Part of a small language model's weights: 7255 steps.
Each number is 200 + 40 x the weight over the matrix's rms, rounded and kept within 0 to 999. Layers, rows and columns count from 0.

# k: layer 7 attention key, 384x256, rms 0.0551, rows 82-127, columns 160-191
# q: layer 7 attention query, 384x256, rms 0.0539, rows 83-127, columns 160-191
# v: layer 7 attention value, 384x256, rms 0.0611, rows 64-118, columns 160-191
# o: layer 7 attention output (transposed), 384x256, rms 0.0234, rows 64-117, columns 160-191
k82,184,134,235,215,220,202,228,156,208,167,201,243,250,260,217,191,254,203,249,187,215,207,226,233,212,222,241,172,220,245,178,206
q83,153,277,190,182,179,322,241,248,161,253,138,253,255,187,234,193,182,159,133,201,212,204,182,144,198,245,189,244,242,287,217,172
k83,213,173,200,161,249,197,175,201,188,147,216,222,181,240,127,130,253,182,239,230,236,219,251,248,169,227,194,222,202,205,240,212
q84,135,133,194,222,138,77,137,137,226,216,57,106,252,293,155,232,163,241,221,75,194,252,240,259,245,129,162,138,242,224,162,257
k84,289,174,196,203,181,41,191,123,182,198,121,251,144,233,229,157,143,156,83,257,202,203,248,244,143,137,241,174,131,209,158,186
q85,166,203,236,258,302,179,259,200,194,111,213,236,172,224,177,254,163,226,229,253,221,176,236,270,269,120,201,185,209,204,76,250
k85,166,155,151,200,212,234,162,233,241,201,60,280,237,171,202,212,143,133,193,207,144,170,216,315,116,202,219,128,164,194,200,105
q86,248,197,177,149,262,178,223,223,183,251,236,219,209,156,195,235,160,213,164,64,99,150,236,161,128,263,264,228,166,187,243,161
k86,183,202,115,190,240,221,213,239,166,196,122,142,186,192,211,193,263,220,124,64,218,174,149,175,126,204,212,131,171,181,174,225
q87,96,231,214,336,78,216,301,210,279,202,143,168,318,179,177,121,185,233,245,80,271,273,226,252,206,258,156,168,270,101,211,174
k87,185,232,182,304,223,285,248,205,183,215,249,153,276,193,217,231,268,162,256,229,177,156,183,203,140,239,90,198,200,156,189,247
q88,191,198,135,158,182,115,289,310,259,261,187,188,151,69,285,142,245,175,203,106,142,255,265,198,165,233,153,158,99,144,152,158
k88,229,87,186,233,168,129,211,234,275,227,258,255,260,193,214,171,185,141,157,0,216,187,161,246,170,210,201,235,209,90,249,227
q89,101,143,140,216,302,246,177,153,167,249,327,271,140,183,218,208,194,205,170,268,184,162,148,293,148,136,165,179,69,289,205,210
k89,118,187,281,165,141,138,242,221,189,197,189,245,277,190,171,230,167,231,189,220,232,245,152,267,137,160,226,172,213,363,230,175
q90,187,128,274,203,255,105,139,199,212,141,143,275,181,189,127,236,263,266,286,186,254,185,197,208,44,218,145,234,233,220,254,193
k90,211,171,196,209,160,185,171,104,139,205,125,246,331,239,183,263,224,243,198,247,215,181,184,255,71,162,241,354,278,81,166,217
q91,167,270,262,153,217,132,223,202,91,207,173,142,68,235,125,163,227,261,191,16,283,217,192,206,229,295,274,288,195,312,151,281
k91,185,297,212,163,263,152,192,328,189,167,111,193,112,231,257,215,145,182,115,323,180,189,194,260,185,162,174,99,229,284,209,227
q92,135,190,226,58,62,247,289,199,105,166,138,248,126,291,263,200,208,275,127,356,81,135,258,189,155,274,222,195,293,303,228,203
k92,185,238,272,158,203,291,296,125,197,199,72,303,328,159,222,124,213,224,165,290,200,151,219,226,142,142,199,163,260,331,214,207
q93,230,73,275,179,236,142,128,157,257,128,155,168,190,151,129,186,318,280,238,123,114,263,305,253,203,248,242,188,72,218,207,141
k93,230,133,107,212,180,187,183,263,275,185,255,148,148,114,215,255,216,280,181,143,255,200,196,176,236,239,181,243,167,282,191,167
q94,294,145,184,121,194,186,162,305,178,169,230,189,281,199,199,226,122,182,168,104,151,204,192,294,107,267,189,155,149,316,252,106
k94,220,145,198,258,171,206,165,229,171,68,247,329,207,190,249,270,197,198,299,112,246,265,283,239,166,194,168,218,121,282,160,256
q95,185,260,190,160,225,218,118,208,256,215,202,342,286,220,170,98,176,154,185,275,250,184,52,194,223,156,286,260,205,75,197,221
k95,212,232,220,145,173,215,154,195,16,211,208,250,191,253,193,253,181,171,142,219,210,222,136,255,145,244,298,314,176,69,156,155
q96,180,199,192,190,171,267,191,176,196,233,146,161,164,205,200,220,215,204,231,199,230,163,194,199,200,236,208,197,196,204,252,176
k96,215,212,195,208,235,150,184,199,154,184,214,185,212,216,236,202,193,204,170,237,199,231,224,181,188,187,199,181,225,213,207,167
q97,191,245,189,184,202,182,178,195,177,225,154,219,220,179,219,187,170,240,209,179,219,198,194,233,187,199,208,206,158,178,189,164
k97,205,186,193,194,192,233,227,195,166,217,206,166,202,221,218,249,235,181,209,256,210,218,177,188,197,244,135,188,201,185,154,172
q98,196,186,209,253,215,245,154,207,239,176,216,215,191,203,245,223,183,221,177,208,185,216,205,199,178,216,187,172,242,202,228,204
k98,179,238,168,209,174,174,175,230,209,239,171,205,225,146,210,212,213,155,219,175,219,183,195,206,240,185,208,184,218,205,209,178
q99,159,191,165,218,206,219,167,175,212,140,201,177,173,201,218,172,152,191,192,161,217,186,223,221,194,176,165,189,205,198,222,176
k99,141,204,214,236,217,173,245,224,163,185,161,200,195,156,155,228,216,232,222,180,198,187,236,175,229,182,205,224,168,227,219,273
q100,214,251,175,241,233,193,221,214,195,179,202,208,189,165,172,232,208,196,227,198,224,234,180,217,176,198,196,205,207,143,162,171
k100,203,169,202,163,184,219,180,225,176,239,192,197,214,191,217,223,186,225,197,214,191,188,202,213,195,201,219,153,213,239,189,209
q101,255,220,216,197,176,197,204,210,229,253,230,213,223,224,219,181,165,203,217,162,249,240,153,185,216,218,164,160,222,219,187,192
k101,177,192,220,177,224,193,194,201,212,162,195,218,245,232,212,234,259,202,198,212,183,187,167,202,222,177,169,161,195,162,218,247
q102,169,213,240,132,201,209,179,267,243,209,180,189,205,152,185,210,211,160,162,236,224,211,245,147,201,228,175,251,177,172,184,153
k102,182,124,183,119,194,203,226,214,193,207,234,189,208,214,185,196,222,237,165,220,243,236,182,231,185,194,250,203,233,218,212,211
q103,175,233,197,257,186,219,175,165,265,205,161,195,198,190,185,198,215,264,246,247,205,166,190,207,151,196,257,165,199,198,160,202
k103,216,240,199,199,196,198,215,273,197,182,237,183,213,197,200,169,158,164,184,166,202,243,227,217,200,185,152,272,187,215,200,238
q104,177,200,163,173,159,195,193,240,203,209,200,184,213,159,206,207,213,224,202,261,191,162,217,195,166,197,238,255,201,189,189,176
k104,178,137,198,191,201,217,212,152,138,137,174,204,246,174,187,194,230,220,191,163,208,215,205,202,168,187,205,182,204,242,189,219
q105,165,208,178,250,183,143,148,158,198,198,214,243,169,240,199,248,148,237,190,183,223,262,203,210,254,210,202,204,205,200,235,248
k105,243,198,116,180,238,146,256,191,221,214,142,184,152,191,191,208,215,250,208,196,196,176,193,171,217,244,183,227,219,205,220,189
q106,167,179,164,121,176,193,186,193,227,124,298,160,282,174,212,197,166,189,218,193,223,198,225,192,200,173,247,249,224,185,202,131
k106,157,157,170,226,173,248,224,245,157,228,158,217,198,187,225,217,254,212,242,197,195,170,159,208,146,259,229,146,207,163,195,182
q107,174,243,175,122,245,193,223,257,227,212,182,193,242,221,238,213,204,165,207,165,168,231,149,222,151,201,216,241,180,216,173,198
k107,163,165,214,221,198,220,172,214,164,192,235,209,230,153,196,167,155,194,192,181,182,157,156,229,175,208,207,224,247,220,264,234
q108,189,186,197,160,180,235,212,247,115,213,268,200,210,221,167,122,261,137,197,180,238,204,162,241,164,207,174,223,226,248,173,200
k108,200,225,213,254,144,207,198,191,219,216,210,146,198,202,233,208,217,187,216,209,249,192,225,149,189,138,172,156,222,218,202,220
q109,206,225,209,240,186,198,211,188,183,231,207,218,157,255,188,232,203,216,196,230,221,241,194,233,205,270,208,181,259,140,246,186
k109,216,205,143,228,183,207,167,162,227,210,213,201,144,230,202,193,187,230,166,193,218,188,203,225,248,216,85,225,194,151,221,184
q110,200,156,226,225,240,207,164,198,219,162,218,244,203,209,148,174,244,194,260,202,221,176,199,220,211,170,211,189,169,219,156,235
k110,231,171,243,175,189,163,202,234,154,213,180,186,154,209,229,197,210,200,190,237,282,210,181,125,231,262,119,175,226,224,211,195
q111,207,253,211,207,257,160,264,155,217,175,93,246,214,133,220,178,187,110,219,216,201,199,145,234,161,229,187,219,256,170,242,170
k111,164,190,253,186,190,203,247,177,230,193,236,212,260,243,245,206,190,221,175,236,140,199,184,207,189,185,192,206,233,188,141,187
q112,215,127,163,246,180,248,163,187,197,222,148,139,126,190,232,245,222,190,222,178,119,144,144,236,225,161,176,181,256,149,169,173
k112,184,212,213,180,249,208,223,183,250,210,203,177,190,211,124,208,226,205,201,270,123,257,234,167,172,172,239,144,218,229,220,186
q113,194,196,210,193,208,191,163,141,165,157,196,239,219,213,203,191,192,193,198,166,180,200,169,203,192,189,192,160,143,184,164,221
k113,183,191,186,183,213,133,206,100,215,196,215,199,208,211,229,189,193,199,161,227,225,226,200,152,219,219,184,229,226,205,236,209
q114,187,259,213,222,178,225,199,241,116,224,174,148,164,209,183,195,102,164,182,210,188,173,166,158,171,183,249,255,275,132,224,163
k114,203,190,204,232,221,111,229,158,123,265,208,220,209,187,240,177,205,274,179,72,178,239,198,152,126,195,307,183,170,271,171,165
q115,120,244,194,157,204,228,233,278,130,245,205,156,273,194,253,228,162,225,155,237,170,212,211,190,164,206,214,186,182,199,218,198
k115,202,180,286,180,184,201,159,285,120,184,81,195,229,205,262,201,205,200,160,227,172,122,152,211,163,260,151,282,137,159,241,252
q116,213,194,139,221,175,245,185,101,201,207,287,221,281,143,249,212,233,171,206,178,206,150,237,205,205,249,210,158,172,285,255,191
k116,177,149,348,242,203,187,176,128,200,270,202,78,263,224,123,256,193,183,188,154,206,272,207,190,255,191,166,179,220,246,222,137
q117,172,131,118,184,266,215,158,202,178,183,185,237,185,264,285,90,136,190,214,175,246,252,228,185,192,270,209,225,222,268,158,139
k117,193,141,163,150,158,119,195,224,338,78,220,280,237,282,222,195,108,188,240,242,279,175,253,212,238,269,202,148,245,147,238,165
q118,256,170,165,155,182,198,194,121,154,192,282,190,268,188,190,259,209,195,206,232,212,183,235,138,207,237,187,173,214,169,175,244
k118,179,138,202,182,162,202,230,213,136,145,264,83,213,182,211,290,169,159,265,108,146,189,138,68,192,184,353,166,266,296,169,240
q119,307,165,190,165,325,136,188,192,173,196,128,188,102,218,133,177,223,222,203,270,204,142,209,131,118,205,121,335,298,201,99,186
k119,173,107,215,141,205,255,234,138,152,222,171,160,151,162,147,228,132,182,205,271,268,139,279,192,108,131,205,233,225,176,223,307
q120,179,130,169,77,219,126,85,218,235,293,263,155,232,85,171,270,217,130,202,207,210,298,268,177,200,264,313,281,276,254,259,227
k120,227,204,141,192,235,238,124,96,317,295,252,176,212,174,252,244,208,211,183,141,188,247,191,173,181,195,187,218,163,258,229,174
q121,211,250,182,256,246,199,162,172,196,284,166,185,291,208,171,181,223,163,176,234,141,236,196,258,213,229,242,224,150,170,179,184
k121,139,164,203,214,191,178,186,174,229,276,216,42,140,245,304,192,265,197,261,202,228,170,186,200,176,259,163,191,188,192,234,223
q122,168,188,196,195,186,143,61,285,141,214,137,218,92,62,175,245,205,72,203,164,131,315,175,325,98,120,154,269,161,172,103,249
k122,239,224,189,316,200,287,187,214,159,186,85,336,209,134,116,329,157,157,214,310,220,180,179,202,215,173,240,175,253,133,251,205
q123,208,332,66,106,157,209,273,140,196,213,165,166,276,197,294,230,154,246,161,238,150,267,312,137,187,332,175,162,207,119,185,236
k123,248,168,192,108,255,113,220,254,132,219,137,100,245,96,206,170,130,241,198,226,143,227,219,241,163,295,87,154,228,126,234,259
q124,198,260,209,295,156,159,125,136,161,194,257,156,51,62,197,215,182,213,248,206,190,119,166,116,124,304,111,198,121,153,232,88
k124,292,213,109,220,150,231,232,248,213,203,279,250,356,91,209,172,238,234,208,189,237,252,140,191,116,128,162,97,176,249,233,187
q125,146,158,172,160,211,224,174,82,146,101,73,266,256,116,175,281,191,182,160,185,174,227,176,264,236,222,126,295,306,169,151,213
k125,192,199,164,234,197,176,129,146,168,136,141,241,303,259,184,218,165,173,245,105,168,213,296,187,185,273,187,192,247,154,170,248
q126,270,246,53,283,221,53,211,255,149,205,128,81,174,233,272,358,251,258,144,295,220,249,83,243,240,214,141,208,253,227,255,199
k126,206,167,223,49,163,222,165,186,137,129,245,126,202,127,235,280,242,196,149,197,228,189,302,245,233,166,170,213,222,255,184,242
q127,265,207,154,221,240,172,212,148,208,303,296,177,8,174,105,256,194,128,176,84,201,84,325,178,164,248,153,118,263,140,100,345
k127,223,150,187,188,228,119,156,116,115,294,179,202,133,165,141,212,130,182,184,53,250,248,273,214,125,183,147,234,191,113,177,200
v64,180,202,215,147,164,235,252,256,252,205,169,216,137,164,238,263,257,201,243,173,326,195,256,152,220,187,199,229,219,164,153,88
o64,174,192,192,158,154,227,206,157,241,179,171,202,228,180,164,195,201,270,217,202,269,160,203,122,211,195,247,166,184,190,154,124
v65,170,233,189,177,239,210,260,182,233,146,192,244,164,241,165,235,217,215,223,206,178,140,138,155,121,184,169,193,210,253,209,177
o65,169,204,251,178,204,194,233,245,204,190,183,296,125,264,171,135,205,200,149,263,200,173,185,167,164,131,264,247,229,162,183,176
v66,203,225,224,169,180,196,263,230,236,230,210,204,174,242,231,171,202,170,201,187,207,158,119,155,217,296,131,163,194,228,182,285
o66,243,213,132,206,173,196,177,208,256,224,224,160,92,155,289,232,209,141,224,213,215,183,166,189,185,241,243,220,199,217,228,172
v67,249,228,178,274,195,168,210,222,290,261,114,163,238,170,173,176,188,200,218,222,232,162,206,234,152,160,244,254,224,228,223,226
o67,180,189,126,251,239,186,245,185,190,293,182,230,278,189,215,226,177,224,162,201,235,207,270,178,194,147,133,237,181,180,149,219
v68,288,207,161,238,187,218,191,289,257,157,177,259,268,232,116,160,183,153,181,246,228,127,214,248,227,204,213,328,227,194,188,177
o68,265,270,184,246,239,178,186,219,223,233,209,249,251,164,173,147,166,194,155,129,217,172,193,208,142,193,178,259,220,232,144,154
v69,153,192,188,148,193,205,269,161,255,216,200,196,180,156,159,222,207,253,239,124,190,139,112,203,207,168,257,169,235,158,172,322
o69,165,219,156,119,200,182,248,176,221,192,154,203,204,211,187,190,169,303,265,133,238,244,117,201,166,209,216,186,146,176,193,272
v70,206,246,251,190,168,196,117,227,150,279,162,212,223,194,185,197,280,283,177,246,222,262,205,221,217,139,207,186,198,201,203,279
o70,175,210,137,152,245,211,115,209,198,289,211,261,216,190,258,142,218,224,251,239,220,152,189,252,138,185,132,183,204,141,199,216
v71,303,308,234,143,155,193,238,210,232,156,224,221,209,222,231,208,252,204,127,178,204,254,220,170,193,207,222,202,167,196,168,148
o71,187,237,192,185,210,228,236,136,221,158,192,244,244,236,183,244,260,200,237,194,196,170,220,163,207,309,213,212,185,227,200,141
v72,183,219,142,176,217,186,260,223,239,146,147,235,167,259,134,163,215,226,181,169,113,159,210,232,262,140,198,228,202,317,216,198
o72,181,108,127,166,250,254,195,128,161,158,157,259,151,168,163,182,194,162,205,218,180,261,210,233,243,181,147,156,235,216,219,210
v73,115,116,224,227,198,239,218,188,186,274,256,298,210,241,175,230,240,214,104,231,168,170,183,216,197,211,159,300,211,183,183,216
o73,151,158,233,150,151,234,217,216,238,164,261,232,245,242,254,192,194,221,115,206,135,213,204,239,231,241,192,235,223,255,199,206
v74,207,145,226,236,195,185,130,203,188,213,238,200,197,186,132,194,211,172,169,204,219,217,157,201,230,195,253,204,233,209,233,168
o74,261,186,207,313,223,175,195,172,218,168,175,202,250,172,194,87,194,190,166,185,206,202,219,230,269,233,168,210,259,177,204,189
v75,202,167,246,218,165,210,134,246,166,170,195,232,169,131,199,197,168,129,240,122,203,209,220,179,175,206,190,259,226,247,261,291
o75,224,298,254,220,171,260,184,177,191,161,214,215,260,203,151,112,114,216,202,148,229,250,247,236,154,208,146,247,198,230,244,170
v76,260,263,212,121,173,206,229,216,252,208,217,182,204,124,194,215,253,183,228,171,286,180,234,203,233,271,200,283,168,263,90,199
o76,222,258,213,196,162,207,210,252,199,190,195,131,214,189,228,185,191,174,193,208,231,219,195,208,223,224,247,219,169,211,173,200
v77,257,278,157,255,180,182,144,219,97,225,188,231,212,218,191,204,255,253,217,190,165,88,185,251,199,216,175,164,261,204,219,178
o77,185,323,163,202,208,226,134,178,169,191,227,223,241,147,138,160,156,238,236,189,208,142,181,210,214,239,185,114,180,238,244,249
v78,190,166,197,184,87,159,207,194,216,185,201,199,158,163,220,217,162,200,251,250,206,135,168,234,164,213,163,146,150,152,113,205
o78,200,165,154,187,207,178,174,299,195,222,157,194,191,224,223,178,152,190,143,191,183,167,193,153,167,209,215,150,183,214,120,170
v79,161,146,169,138,130,116,204,267,207,245,167,271,206,188,260,232,240,244,294,236,236,216,286,206,244,145,220,208,148,214,276,241
o79,263,225,206,141,203,128,236,195,202,151,212,186,206,192,293,185,236,225,236,182,191,148,238,248,215,228,162,153,184,218,232,219
v80,136,201,171,154,232,133,182,208,217,199,220,219,199,180,164,174,122,235,179,235,157,151,206,156,165,194,154,179,175,117,224,241
o80,206,174,193,209,183,190,236,259,143,158,278,182,228,141,217,171,143,185,198,227,236,155,220,186,160,185,162,194,141,166,204,234
v81,183,263,229,175,162,230,241,142,169,211,193,245,246,210,142,248,133,176,219,196,171,139,177,146,176,170,146,227,276,148,227,264
o81,195,147,246,244,188,162,230,258,165,216,216,166,302,171,268,175,230,201,276,209,161,134,176,90,236,206,198,198,173,209,241,249
v82,240,232,205,220,218,212,121,253,85,182,198,184,214,182,269,193,179,211,149,233,323,224,173,181,218,237,158,220,188,213,194,266
o82,249,170,136,188,193,222,131,250,185,186,176,179,254,208,246,192,244,174,189,156,234,211,152,286,220,184,153,225,144,221,160,237
v83,173,178,272,195,169,234,190,203,241,235,178,125,209,154,160,222,180,153,210,214,222,232,209,120,251,135,237,216,198,184,183,238
o83,178,223,229,164,156,223,184,202,270,205,163,165,228,235,205,232,201,187,214,158,206,152,235,134,261,125,131,220,176,273,188,221
v84,295,183,240,184,107,274,231,240,231,190,208,220,164,184,259,188,182,273,195,216,216,272,230,179,227,208,233,236,210,255,151,295
o84,240,122,196,155,193,122,265,266,244,195,168,198,168,223,252,217,185,271,172,183,185,272,264,169,227,149,270,246,163,215,210,240
v85,208,211,263,178,201,257,263,178,132,238,191,174,213,108,224,210,115,198,169,186,217,218,116,232,250,234,235,176,237,200,145,154
o85,233,210,209,240,201,201,281,160,233,189,270,201,157,136,188,278,190,204,105,194,258,180,128,222,229,225,212,132,271,169,205,220
v86,246,203,197,207,169,214,213,233,188,229,210,168,201,338,155,172,244,200,112,172,210,249,197,138,117,150,218,150,209,215,201,257
o86,243,147,180,165,162,219,155,255,160,166,212,162,204,233,126,200,285,221,159,181,191,228,170,152,179,209,232,175,226,229,204,186
v87,129,216,166,130,204,202,176,203,217,192,266,162,270,246,253,207,128,168,151,127,215,158,144,273,198,197,179,242,279,98,177,241
o87,217,237,255,227,240,237,173,173,171,222,178,142,237,221,230,168,185,215,165,195,154,160,174,111,218,208,195,188,217,205,257,260
v88,161,225,173,159,145,213,226,164,239,153,194,122,257,175,256,169,136,128,202,214,269,177,268,187,210,161,231,236,192,158,184,275
o88,207,216,118,181,238,247,242,240,152,159,236,146,160,192,208,246,161,144,228,224,227,211,332,215,221,134,246,228,95,226,199,203
v89,181,239,218,152,219,217,191,166,191,262,167,232,188,225,188,189,187,226,248,182,211,204,176,133,232,257,224,148,292,220,160,121
o89,236,256,194,176,162,173,235,220,259,220,178,229,213,242,159,180,234,216,161,156,199,236,102,164,204,209,244,153,179,167,102,164
v90,196,134,229,221,224,162,225,196,214,191,248,230,200,183,180,229,139,292,297,178,205,215,194,187,145,194,128,161,175,181,171,177
o90,172,253,171,225,284,148,153,212,176,169,195,254,239,173,217,170,136,234,209,152,235,243,217,224,212,208,221,135,226,253,188,140
v91,258,246,295,137,140,167,201,179,142,186,191,191,259,157,138,162,212,254,149,183,228,146,129,164,186,187,235,203,258,234,260,174
o91,194,277,231,155,143,212,266,146,195,166,167,238,222,139,233,197,158,235,178,175,263,217,168,155,179,175,277,257,227,191,261,212
v92,118,190,183,206,224,145,191,176,272,236,179,167,241,171,278,244,278,171,105,222,134,204,218,171,194,187,243,157,244,153,269,124
o92,194,213,103,186,277,211,154,135,251,271,174,144,200,187,283,185,249,185,191,229,168,195,199,232,165,224,202,163,281,211,243,235
v93,205,205,229,170,156,215,227,191,253,184,225,200,209,187,299,154,208,187,182,187,198,164,210,201,236,188,211,144,240,212,287,173
o93,233,236,226,204,227,204,172,169,173,188,216,200,187,110,225,231,135,214,221,189,199,139,252,215,235,227,249,177,212,231,198,155
v94,150,157,255,253,207,211,238,219,227,185,255,207,157,146,162,272,193,194,233,142,186,174,191,263,182,263,231,207,206,190,167,261
o94,148,198,208,196,218,182,168,248,304,216,194,210,230,139,151,202,219,126,224,168,230,264,204,226,149,224,168,181,187,222,64,249
v95,259,274,160,255,220,255,229,179,267,224,244,184,166,237,215,236,180,189,299,205,239,266,185,115,208,151,218,201,273,120,250,176
o95,237,300,156,203,231,235,183,149,171,192,164,151,201,248,229,194,177,177,248,190,156,248,167,142,180,193,205,200,199,220,225,167
v96,183,206,205,224,167,159,252,196,234,169,177,167,193,245,276,255,175,231,135,257,243,210,225,273,251,265,193,246,184,235,216,207
o96,224,242,239,219,191,212,240,192,243,187,237,221,219,197,220,234,226,205,196,229,250,191,245,164,240,149,234,229,248,145,188,123
v97,177,145,158,239,202,189,198,267,166,218,226,212,205,211,192,298,214,242,186,231,171,121,208,171,181,171,222,126,163,153,187,245
o97,192,178,159,164,144,197,200,262,218,232,240,175,146,198,168,196,236,233,212,178,162,216,152,165,204,244,127,275,218,242,216,183
v98,151,177,167,187,79,171,159,190,232,179,185,192,221,114,196,220,135,184,258,221,225,158,183,154,168,189,276,200,221,236,198,176
o98,231,155,147,197,162,153,161,238,251,151,190,173,168,159,199,191,155,212,224,188,189,112,165,139,192,243,215,201,245,139,261,175
v99,172,136,231,254,180,216,171,192,182,199,186,212,220,208,152,234,155,154,282,190,214,179,247,248,158,202,157,204,170,150,204,175
o99,103,181,254,224,279,194,210,222,232,246,179,181,191,192,147,137,193,113,214,167,205,221,187,260,119,242,205,150,179,191,219,255
v100,267,213,247,203,188,117,157,182,220,185,268,171,188,259,173,186,229,172,176,167,183,176,259,174,153,152,196,187,231,189,208,259
o100,227,174,199,166,292,136,89,202,216,233,225,208,274,176,232,246,169,175,185,207,243,207,279,168,174,198,155,181,241,189,175,195
v101,272,171,186,85,129,159,233,172,170,224,253,235,168,187,198,177,218,283,146,173,173,197,214,253,249,203,181,238,152,136,174,172
o101,237,188,257,153,206,171,241,159,89,229,196,225,131,205,173,166,241,258,189,243,173,202,222,288,243,215,197,206,171,172,198,162
v102,218,202,229,174,140,221,153,216,190,147,173,184,139,220,283,162,213,323,204,147,245,205,120,251,160,232,180,175,268,160,196,177
o102,223,175,263,156,216,239,176,200,132,104,187,198,154,272,177,152,205,310,195,197,207,177,178,150,153,193,248,196,192,193,196,196
v103,190,253,170,166,231,258,181,203,251,181,209,171,226,88,273,230,219,155,127,191,249,222,252,189,151,154,208,157,277,194,172,225
o103,153,188,212,166,168,129,193,195,260,202,167,171,228,141,238,240,246,116,130,216,263,110,186,150,202,185,217,200,146,166,183,174
v104,142,241,141,243,182,209,172,144,196,192,155,278,162,184,214,217,273,176,157,205,186,238,203,264,189,162,214,220,282,214,227,211
o104,182,267,171,289,217,183,171,154,222,223,188,199,229,198,267,249,203,203,205,230,198,248,195,183,205,231,295,200,254,168,178,274
v105,196,265,259,179,183,243,189,161,225,257,255,266,195,138,197,216,257,212,207,195,199,246,134,222,205,252,176,182,196,216,259,262
o105,171,210,228,243,128,189,184,171,280,241,161,201,170,143,209,228,164,224,212,181,252,217,219,225,229,248,177,195,143,198,217,234
v106,157,236,169,241,209,225,164,229,250,261,145,225,232,169,211,117,184,112,207,226,218,221,201,222,178,200,251,173,183,241,234,240
o106,225,183,209,213,277,207,228,200,251,211,202,245,219,203,235,163,225,126,269,188,165,170,175,200,223,224,199,133,204,212,215,266
v107,205,222,185,212,206,155,229,256,191,274,140,121,229,209,176,218,201,157,242,232,212,141,152,129,162,270,268,328,116,90,162,267
o107,157,250,286,184,167,222,243,204,186,191,165,238,174,168,262,247,194,189,171,183,232,152,223,178,193,154,191,216,191,128,162,218
v108,155,169,210,190,330,212,185,224,189,185,182,175,273,194,264,274,180,156,227,147,172,243,220,208,134,181,254,171,224,202,182,150
o108,148,196,262,226,284,225,161,238,175,119,162,228,207,158,275,153,249,160,227,201,169,185,143,174,181,156,275,158,252,217,207,119
v109,169,187,177,196,144,256,187,200,237,194,206,288,188,206,234,157,160,158,212,226,163,189,227,160,189,264,214,222,250,163,181,214
o109,211,189,148,240,224,177,191,182,261,188,179,220,214,241,243,189,297,158,199,208,166,201,240,176,223,253,215,217,178,184,251,208
v110,237,280,217,229,229,182,242,254,200,253,237,196,123,215,158,186,204,268,211,199,269,213,184,185,354,219,194,198,187,185,200,293
o110,279,187,219,201,208,315,137,269,175,250,198,164,150,173,190,216,128,289,198,188,237,214,227,225,210,202,164,228,218,196,227,266
v111,199,214,231,255,236,188,246,184,227,224,155,165,173,209,186,172,152,200,184,133,226,190,132,197,189,178,228,171,234,186,137,167
o111,222,206,181,251,227,197,241,204,212,217,211,203,164,189,212,164,177,285,221,209,166,223,112,204,208,216,219,187,205,197,143,168
v112,237,135,185,186,154,123,175,202,272,219,174,168,262,193,249,190,216,128,155,232,118,203,158,186,217,252,115,209,172,265,261,168
o112,216,213,184,278,235,207,122,197,277,242,111,201,279,180,262,154,243,109,200,212,122,173,151,200,201,237,172,215,154,220,246,179
v113,164,222,206,232,179,162,219,222,150,158,259,175,234,245,173,241,222,178,250,282,222,257,180,170,216,200,171,148,157,124,178,190
o113,171,269,177,255,204,208,200,172,160,198,245,224,219,181,211,184,223,211,270,248,197,192,219,181,166,227,264,237,228,181,105,203
v114,225,160,218,142,194,277,242,212,168,259,137,143,183,139,174,229,162,195,226,214,232,182,167,162,183,130,268,139,206,194,255,211
o114,187,197,232,185,172,176,230,242,223,220,276,121,288,188,228,242,156,200,259,205,195,114,122,198,204,168,245,167,193,127,228,148
v115,157,177,246,183,250,263,142,194,258,204,205,177,198,264,152,264,220,281,191,206,262,163,206,165,237,242,243,234,245,273,195,258
o115,198,232,278,171,237,233,106,197,220,202,172,212,174,210,189,187,204,247,221,160,169,149,208,138,267,189,226,213,187,206,200,264
v116,182,243,127,192,238,271,210,146,228,188,152,283,223,121,246,185,255,183,124,210,239,177,290,263,170,217,197,218,175,139,222,157
o116,212,259,186,217,196,128,237,192,214,169,129,214,213,174,250,183,232,160,185,187,242,137,253,235,172,190,212,185,195,144,157,112
v117,170,245,165,222,196,236,208,245,147,253,176,142,235,246,160,208,242,181,224,182,116,153,187,283,195,178,181,233,284,261,141,296
o117,173,157,124,234,122,208,176,176,157,130,160,96,270,225,137,233,237,137,214,205,241,188,184,245,217,156,238,229,262,202,217,266
v118,235,235,260,145,200,213,227,195,139,182,205,229,212,203,133,228,253,182,206,217,209,159,103,158,214,253,97,92,193,172,257,219